{
  "d_mlp": 2560,
  "activation": "gelu",
  "norm": "layernorm",
  "norm_eps": 1e-05,
  "bias": "all",
  "tie_embeddings": false,
  "optimizer": "muon",
  "lr_mult_o": 1.5,
  "beta1": 0.95,
  "decay_fraction": 0.679,
  "decay_shape": "sqrt",
  "final_lr_fraction": 0.0,
  "batch_tokens": 65536,
  "seq_len": 1024,
  "doc_mask": true
}
Each number is 128 + 24 x the weight over its row's rms, rounded and kept within 0 to 255. Layers, rows and columns count from 0. The size above them is the row's rms in percent of the matrix's.

# layer 2 MLP down (transposed), 2560x640, rms 0.0482, rows 2170-2179, columns 320-479
size [ 92 104  97 106  97 105 104 115  91  97]
[[131 114 146 125  82 122 136 136 115 100 140 124 119  84 129 111 112 113 148 164 173 143 145 148 127 135 128 114 119  84 161 114 130 164 161 180 141 114 137 100 161 113  88 105 105 102  99 151 137 134 115 139 107 110 145 161 118 130 118 120 127 138 122 145 137 131 111 139 114 121 125 113  95 155 103 135 171 152 134 134 138 108  84 125 143 116  90 129 118 184 124 135 101 101 130  87 121 133 159 162 132  97 160 120  99 135  56 117 137 166 140 117 119 134  81 152 125 141 151 115 116 116 147  97 112 133 124 125 133 149 115 132 168 142 115 138 101 113 135 129 153 113 143 144 123 110  58 133 133 160 124 103 119 129 200 117 102 122 111 132]
 [ 94 119 152 110 114  71 162 119 120 120 126 134 101 129 102 113 105  88 117 111 119  96 151 155 131 117  97 102 126 121 129 125 124 136 140 113 139 117 123 145  92 133 135 151 102 143 143 163 101 113 122 117  90 139 135 133 176 139 139 146 162  92 123 130 106  81 105 130 127  95 178 147 135 118 111 118 158  95 129 152 146 187 165  86 137 107 110  86 149 113 147  71 150 148 185 112  78 103  84 135 134 140  97 161  93 141 139 135 144  81 145 112 164 133 104 156 155 128 122 160 111 134 129 146  82 139 152 112 132 120 128 127  94  85 136 159 108 137 133 170 104 149 135 139 158 141 131 160 136 151 106 156 135 109 228 129 115  76 155 152]
 [131 139 133  87 129 123 139  95 144 152  84 152 123 160 124 145 171  71 108  98 135  99 147  96 139 125  84 147 112 146 149 116 127 112 155 173 128 114 141 101 144 143 145 116 131 111 150 135 140  70 123  85 134 144 138 144 135  83 116  96 140 113 112 109 122  82 140 148 126 149 147 140  97 170  94 136 135 112  94 128 144 178 148 164 125 146 140 126  90 141 140 141 118 129 176 153 132 127 122 105 118  90 110 161  99 171 121  95 130 138 146 146 119 106 113  75 156 166 125  81 140 120 150 161 149 132 106 151  87 140  96 103  92 118 105 162 136 132 154 127  80  74 134  97 155 117 117  98  83 129 123  85 180  96  99 106 135 189 140 152]
 [154 159 102 146 143 115  78 120 126 167 118 126 117 123 104 133 114 145 118 125 134 172 135 131 151 173  88 163 131 130 143 175 125 165 146 133  94 148 152 112 138 168 135 143 147 134 149 117 153 152 123 114 111 130 133 142 137 138  92 147 145 124 131 127 152 141 127 105 188 141 123 137  86 122 128 143 147 112 141 104 143 151 149 122  97 141  91 155 103 121 154 114 134 111 128 150  65 124 113 142 160 121 132  89 155 135 122 109 117 114  67 119 109 108 126 146 127 130 151 136 126 157 139 101 130  93  98 134 139 146 124 157 102 148 125 114 144 154 134 139  97 147 153 120 105 139 191 122 164 112 103 130 138 131  97 112 134 164  94 126]
 [137 121 111 136 151 129 130 137 117 166 101 141 103 160 117 132  99 122 141  92 104  73 104 139 115 137  86 132 141 100 129 136 186 131 145 108 124 126 143 139 122  78 135 139  98 144 103 113 166 116 112 141 150  95 129 143 125  95 165 144 176  94 106 124 135  89 140 100 141 138 163  77 141 120 128 117 109 147  95  96 141  78 123 125 127 130  95 150  95 112 153 145 124 105 168 129 178 123 164 103 136 149 130  99 106 118  98 130  93 142 165 130 132 125 114 120 126 163 141 137 157  91 146 144 149  90 146 156 189 110 123 161  83 171 152 144 117 127 144 111 124 139 155 142 134 129 120 140  92 104 114 162 143 145  66 131 139 116 155 135]
 [113 121 149 119 173 122 148 129 144  91 115 159 109 107 135 136 182 116 174  79  90 159 106 148 133 122 134  84 147  75 155 126 152 109 107 138 130 101 126  93  90 122 151 136 138 127 144 123 143 140 146 112 101 165 113 120 187 142 125 140 115 116 108 100 111 108  90 157 167 164 125 105 116 153  56 100  89 165 114 174 151 107 108 158 125 109 153 109  92 124 148 178 168 140 126 142 130  91 141 144 140 152 121 111 138 125 124 146 113 141 158 145 134 141 142 174 175 147 142 105 134  93  98 122 135 149 175 104 150 130 125 117 138  71 109 144  86 128  88 146 160 126 106 170 120 140 134 124 151 147 117  90 115 102 199 162 114  87 165 157]
 [141 130 115  92  80 140 113 133 136 110 162 129 139 156 144 108 152 135 152 161 130 111 119 114 137 146 125 152 138 107 128  99 141 184 187 168 154 125 114 114 124 124 120 118 101 120 153 169 116 147 112 101 106 140 122 119 104 182 146 130 152 143 105 165 157 113 111 133 103 146 117 127 153  99  84 116 156 115 109 135 151 125 118 137 144 151 130 138 126  68 142 153 142 163 131 113 106 149 116 182 115 170 140 163 162 116 127 166 105 142 132 141 122 140  70 135 106 141 177 156 153 109 115 131 133 130 108  96 165 159 169  84 120 120 119 123 133 103 105 149 116 125 144 138 114 134 125 149 148 133 119 126 130 128 117 107 114 114 166 163]
 [ 99  89 158 184 150 113 158 119 119 131 150 119 169 119 159 149 141 151 123 103 116 154  92  97 126 131 117 135 114 111 107 133 137 111 130 124 154 123 143 141 114 122 124 111 105 121 135 157 201 156 109 106 109 103 157 135 131 109 139 123 113  96  95 156 114 177 118  89 116 134 120 142  80 130 126 117  96 118 104 128  95 122 122 127  92 104 113 121 165 152  88 155 194 111 128 118 151 126 118 148 105 133 140 111 123 105 146 101 163 100  95  85 141  77  76 117 132 126 115 149 125 136 152 138  92 131 104 174 157 187 112  70 117 144 106 144 176 113 125  63 101 113 133 132 164 172  80 140 160 160 147  87 117 140  81 115 156 160 190 118]
 [134  98 135  84 126  84 115 143 122 130 171 116 115 128 100 141 170 167  89  86 157 102 126 170 132 125 113 107 131 101 155  91 129  91 162 141 120 118 141 115  99 144 132  81 177 141 139 146 127 158 163 132 119 154 212 150 123 111  94 113 150 138 133 143 157 133  91 114  93 135 148  97 188 116 154 113 147 126 150 160 171  92 119  94 132 126 103 147 119 175 133 153 136 158 159 115 136 144 135 117  82 142 111 120 121 136 109 141 175 100 134 104 122 112  91 188  86 131 162 113 152 118 127 130 124  89 107 107 140 115 137 126 137 109 147 106 132 214 130 113 136 128 114 135 130  73 119 100 153 156 137 144 126 139 174  98 101 160 117 138]
 [113  83 105 115 106 127 125 123 159 155 168 131  83 112 144 177 132 166  91 115 114 123  98 126 122 116 113 137 132 111 105 134 108  94 122 121 128  89 122 147 112 156 120  96 168 146 128 132 145 133 130 145 131 156 139 186  67 115 105 113 139  96 124 121 142 129 111  58 126 108 166 110 154 164 133 101  78 115 100 141 149 106 125  91 114 133 144 116 122 153 113 115 156 108 114 110 133 129 138 118 149  83 138 116  91 174 127 109 108 169 160 141  93 151 113 144  98 132 134 147 129 135 142 166  84 178 101 119 161 126 136  93 137  82 163 148 152 112 173 100  86 138 151 149 125 183 128 131 140 147 159 130 104 165 193 115  85 160 101 131]]
# layer 2 MLP up, 2560x640, rms 0.0989, rows 2171-2180, columns 320-479
size [104  93 108  97 110 109 113  92  93 101]
[[144 113 126 134 117 142 108 149 125 117 129 131 129  91 133 129 119 118 101 137 112 125 121 111  83 167 169 177 119 146  96 126 120 127 123 108 149 103  87 122 138 125  87 131 140 153  91 120 105 126 120 128 159 104 153 148 112 109 138 101 156 154 123 109 111 142 163  81 113 120 143 117 122 120 127 110 100 150 136  94  91 117 117 150 123 168 115 118 151 118  59 141 123 111 111 175 119 129  89 130 159 171 154 142 134 142 109 113 160 174 157 108 151 149 131 145 126 102  97 137 117 119 154 111 120 122  96 126 106 136 131 148 171 126 165  99 125 102 144  97 144 156 148 149 170 116  83 142  85 105 145 128 120 127 102 129 188 129 137 149]
 [160 120 106  97 116 143 140 136 113 116 116 128 123 116 121 127 110  97 132 117 103 134 116 103 107 132 113 133  90 124 147 114 136 156 144 167 120 128 136  99 125 146 137 135 124  98 160 102  92 126 129 102 144 107 142 155 149 118 116 132 125 139 102 142 146 121 134 175 165 115 136 131 121 115 149  95 106 128 121 101  88  90 150 138 139 141 129  73  95 104 103 129 117 149 135  95 140 126 146 129 112 119 169 143  96 156 141 121 109 101 160 129 139 124 120 121 114 155 134 136 118 134 137  84 109 117 107 176 144 151 107 173 141  85 106 114 134  96 114 145  97 109 119  97 154 109 142 164 130 126 148 114 126 120 120 153 171 168 121 135]
 [125  95 154 114 123 171 163 135 128  98 102 177 128 110 136 127 125 129 125 113 109 119 138 160 133 104 119 106 106 181  63 122  84 165 126  91 134 159 123 161 151  96 124 111 149 119  82 109 108 136 155 120  83 135 127 187 120 117 117 134 108 119 121 120 169 140 142 136 143 140 165 145 135 139 113 114 123  98 156 143 130 112  91 123 115 133 144 125 140  84  98 154 123  99 107  78 129 177 130 126 136 126 121 167 120 118 136 146 160  80 157 135  94 106 112 118 106 143 137 161 131 153 144 125 117 165 142 111 132 134 127 143  86 102 110 169 127 101 128  69 166 125 102  92 120 126 143 100 176 137 135 108 135 122 137 141 205  56 111 129]
 [136 131 122 118 128 167 107 128 179 130 137 127 151 133 146 148 134 155 120 168 166 184 130 113 103 131  95 151 100 146 123 124 108 132 143 129  90 143 127  92  98 140 119 163  99  64 153 124 131 106 172 116 115 120 144 127 162 106 134 118 146 142 146 164 155 100 128 133 146 158 158 144  98 158  99 161  72 136  94  88 135 107 181 157 129 111 125 127 129 147 133 135 137 145 139 140 114 174 143 118 123 134 114 128 111 110 104 125  90 149 124 114 139 147 111 127 131 145 132 124 142 162 133 150 126 165  90  81 159 174 145 109 158 137 102 118 137 109 107 142 145  72 128 114 117  65 156 104 114 142 130 117 105  87  84 174 124  99  94 116]
 [ 89 132 113 128 155 143 137 139 173 141 123 105 135  95 126 132 119 125 155 143 150 129 115  94 126 117 154 152 145 139 101 142 105 117 135 116 126 111  97 142 156 122 111 157 102 121 143 157 143 138 175 133 159 129 136 147 141 134 111 117 109 103 159 114 122 124 114 171 135 161 129 114 106 126 157 158 151 122 150 117 110 107  91 141 146  91 137 101 125 147  72 125 130 178 146 113 115 105 152 123 110 108 115 134 120 142 145 104 114 113  81 164  77 151 147 118 126 133  52 115 135 115 135 135 144 111 106 132 148 102 144  89 114 132 115 163 132 115  94 141  78 101 129 129 112 117 132 154 135 141 107 157  96 120  80 112  55 168  86 142]
 [122  88 158 183 160 133 118 159 127 151 123 145 124 194 121  88 119 153 166 124 192 132 138 114 130 141 129 129 146 129 114 130 165 146 124 133  81 126 141 127 111 127 154  96 154 159  93 142  87  98 137 151 106 145 117 147 148 109 125 147 127  95 123  94 117 148 165 131 170 162 139 119 155 134 127  78 118 137 108 140 125 144 173 120 138 119 121 108 124 111 112 158 123 138  89  81 170 155 107 107  75  96 128 107 139 157 117 175 165 128 165 127 123 117  79 130 111 176 144 102 147 131 119  97  98 122 129 106  92  95 110 135 138 110 137 116 152 146  96  68 137 119 114 138 127 139 137 120 130 138 116 140  69 103 144  96 122 107 124 166]
 [134 173 149 129 126 148 121 137 118 123 175 139 112 145 117 124 106 161 148 139 123 124 107  99 152 131 138 139 122  82  95 113 131  87 148 107 116 126 108 139 109 117  97 125 106 141  66 133 170 138 149 153  70 129 169 135 132 133 137  99 137 150 108 136 103 139 138 138 118 133  95 118 102 151 128 118  98 102 134 144  95 131 123 127  93 135 134 169 128 134 137 168 172 128 125 127 113 126  87 107 148 125 114 160 139 125 106  98 124 145 129  87 138 102 114 143 123  78 133 123 161 103 111 117  95  99 134 144 162 107 137  60 109 139 135 123  84 175 151 150 104 141 126 149 121 104 112 166 131 143 187  70 149 139 136 171 155 143 178 119]
 [157  93 128 127 157 162 141 146  89 101 149 139  69 150 153 135 103 187 114  82 158 121 118 152 105 104 142 137 140 149 140  95 156 137 114 155 127 132 163 109 163 119 127 156 108 127 117 132 126 145 145 185 148 153 182 103 126  55 126 102 127 157 105 152 113 120 127 127  97 191  56 132 130 123  99 168 136 170 133 131 125 138 117 152 119 154 131 138 107 122 122 130 117 162 178 122 110 107 149 119 134 139 170 150 126 101 124 134 145 137 101  96  93  76  89 194 172 146 172 126 154 143  90 117 127 109 101 122 146 104 126 123 160 148 142 147 106 127 102  95  95 120 120 135 140 141 131 143 100 115 116 149 160 145 133 117 126 105  59 122]
 [116 135 132 118 144  79 118 127 125 125 108 120 146 136 125 124 116 149 128 110 117 151 153 117 137 140  93  71 110 123 153  97  90 108 136 116 119 174 107 106 110 122 146 102 104 135 125  95  86 125 138 108 143 139 143 138  96 120 138 118 153 134 133 102 155 127 106 101 138 128 144 138  90 117 115 109 128 165  94 132 151 153 123  75 129  93 132 122 111 141 155  84  95 160 147 124  92 147 116 156 136  78 163 111 121 104 142 132 127 122 183 127 126 105 146 129  96 151 160 162 135  73 185 156 140 125 135 153 165 145 169 149 113 136 143 116  95  77 150 157 103 117  90 122 106 138 119 139 122  86 118 151 159 170 165 144  99 116 139 133]
 [164  96 156 147 128 126 160 106 115 105 119  90  90 109 154  97  96  99 129 133 122 117 160 152 157 128 115 144 147 119  97  90 137 109 112 101 167 109 112 129  89 127 124 105 137 119  55 111 122 101 130 106 102 147 150 143 143 126 139 117 109 173  92 103 151 128 122  67 162 153 129 119 116 127 156 102 129 126 128 121 148 132 116 119  99 140 139 141 135 138 145 131 119 104 116 157 127 106 136  98 113 179 104 160 125 109 157  91 133 148 103 106 153 126  88 108 115 141 101 141 150 149 116 119  80 113  93 131  85 113 183 128 155 113 154 114 140 113 145 137 138 121  86 173 110 113 160 143 128 159 103 120  80 171 135 139 124 133 104 164]]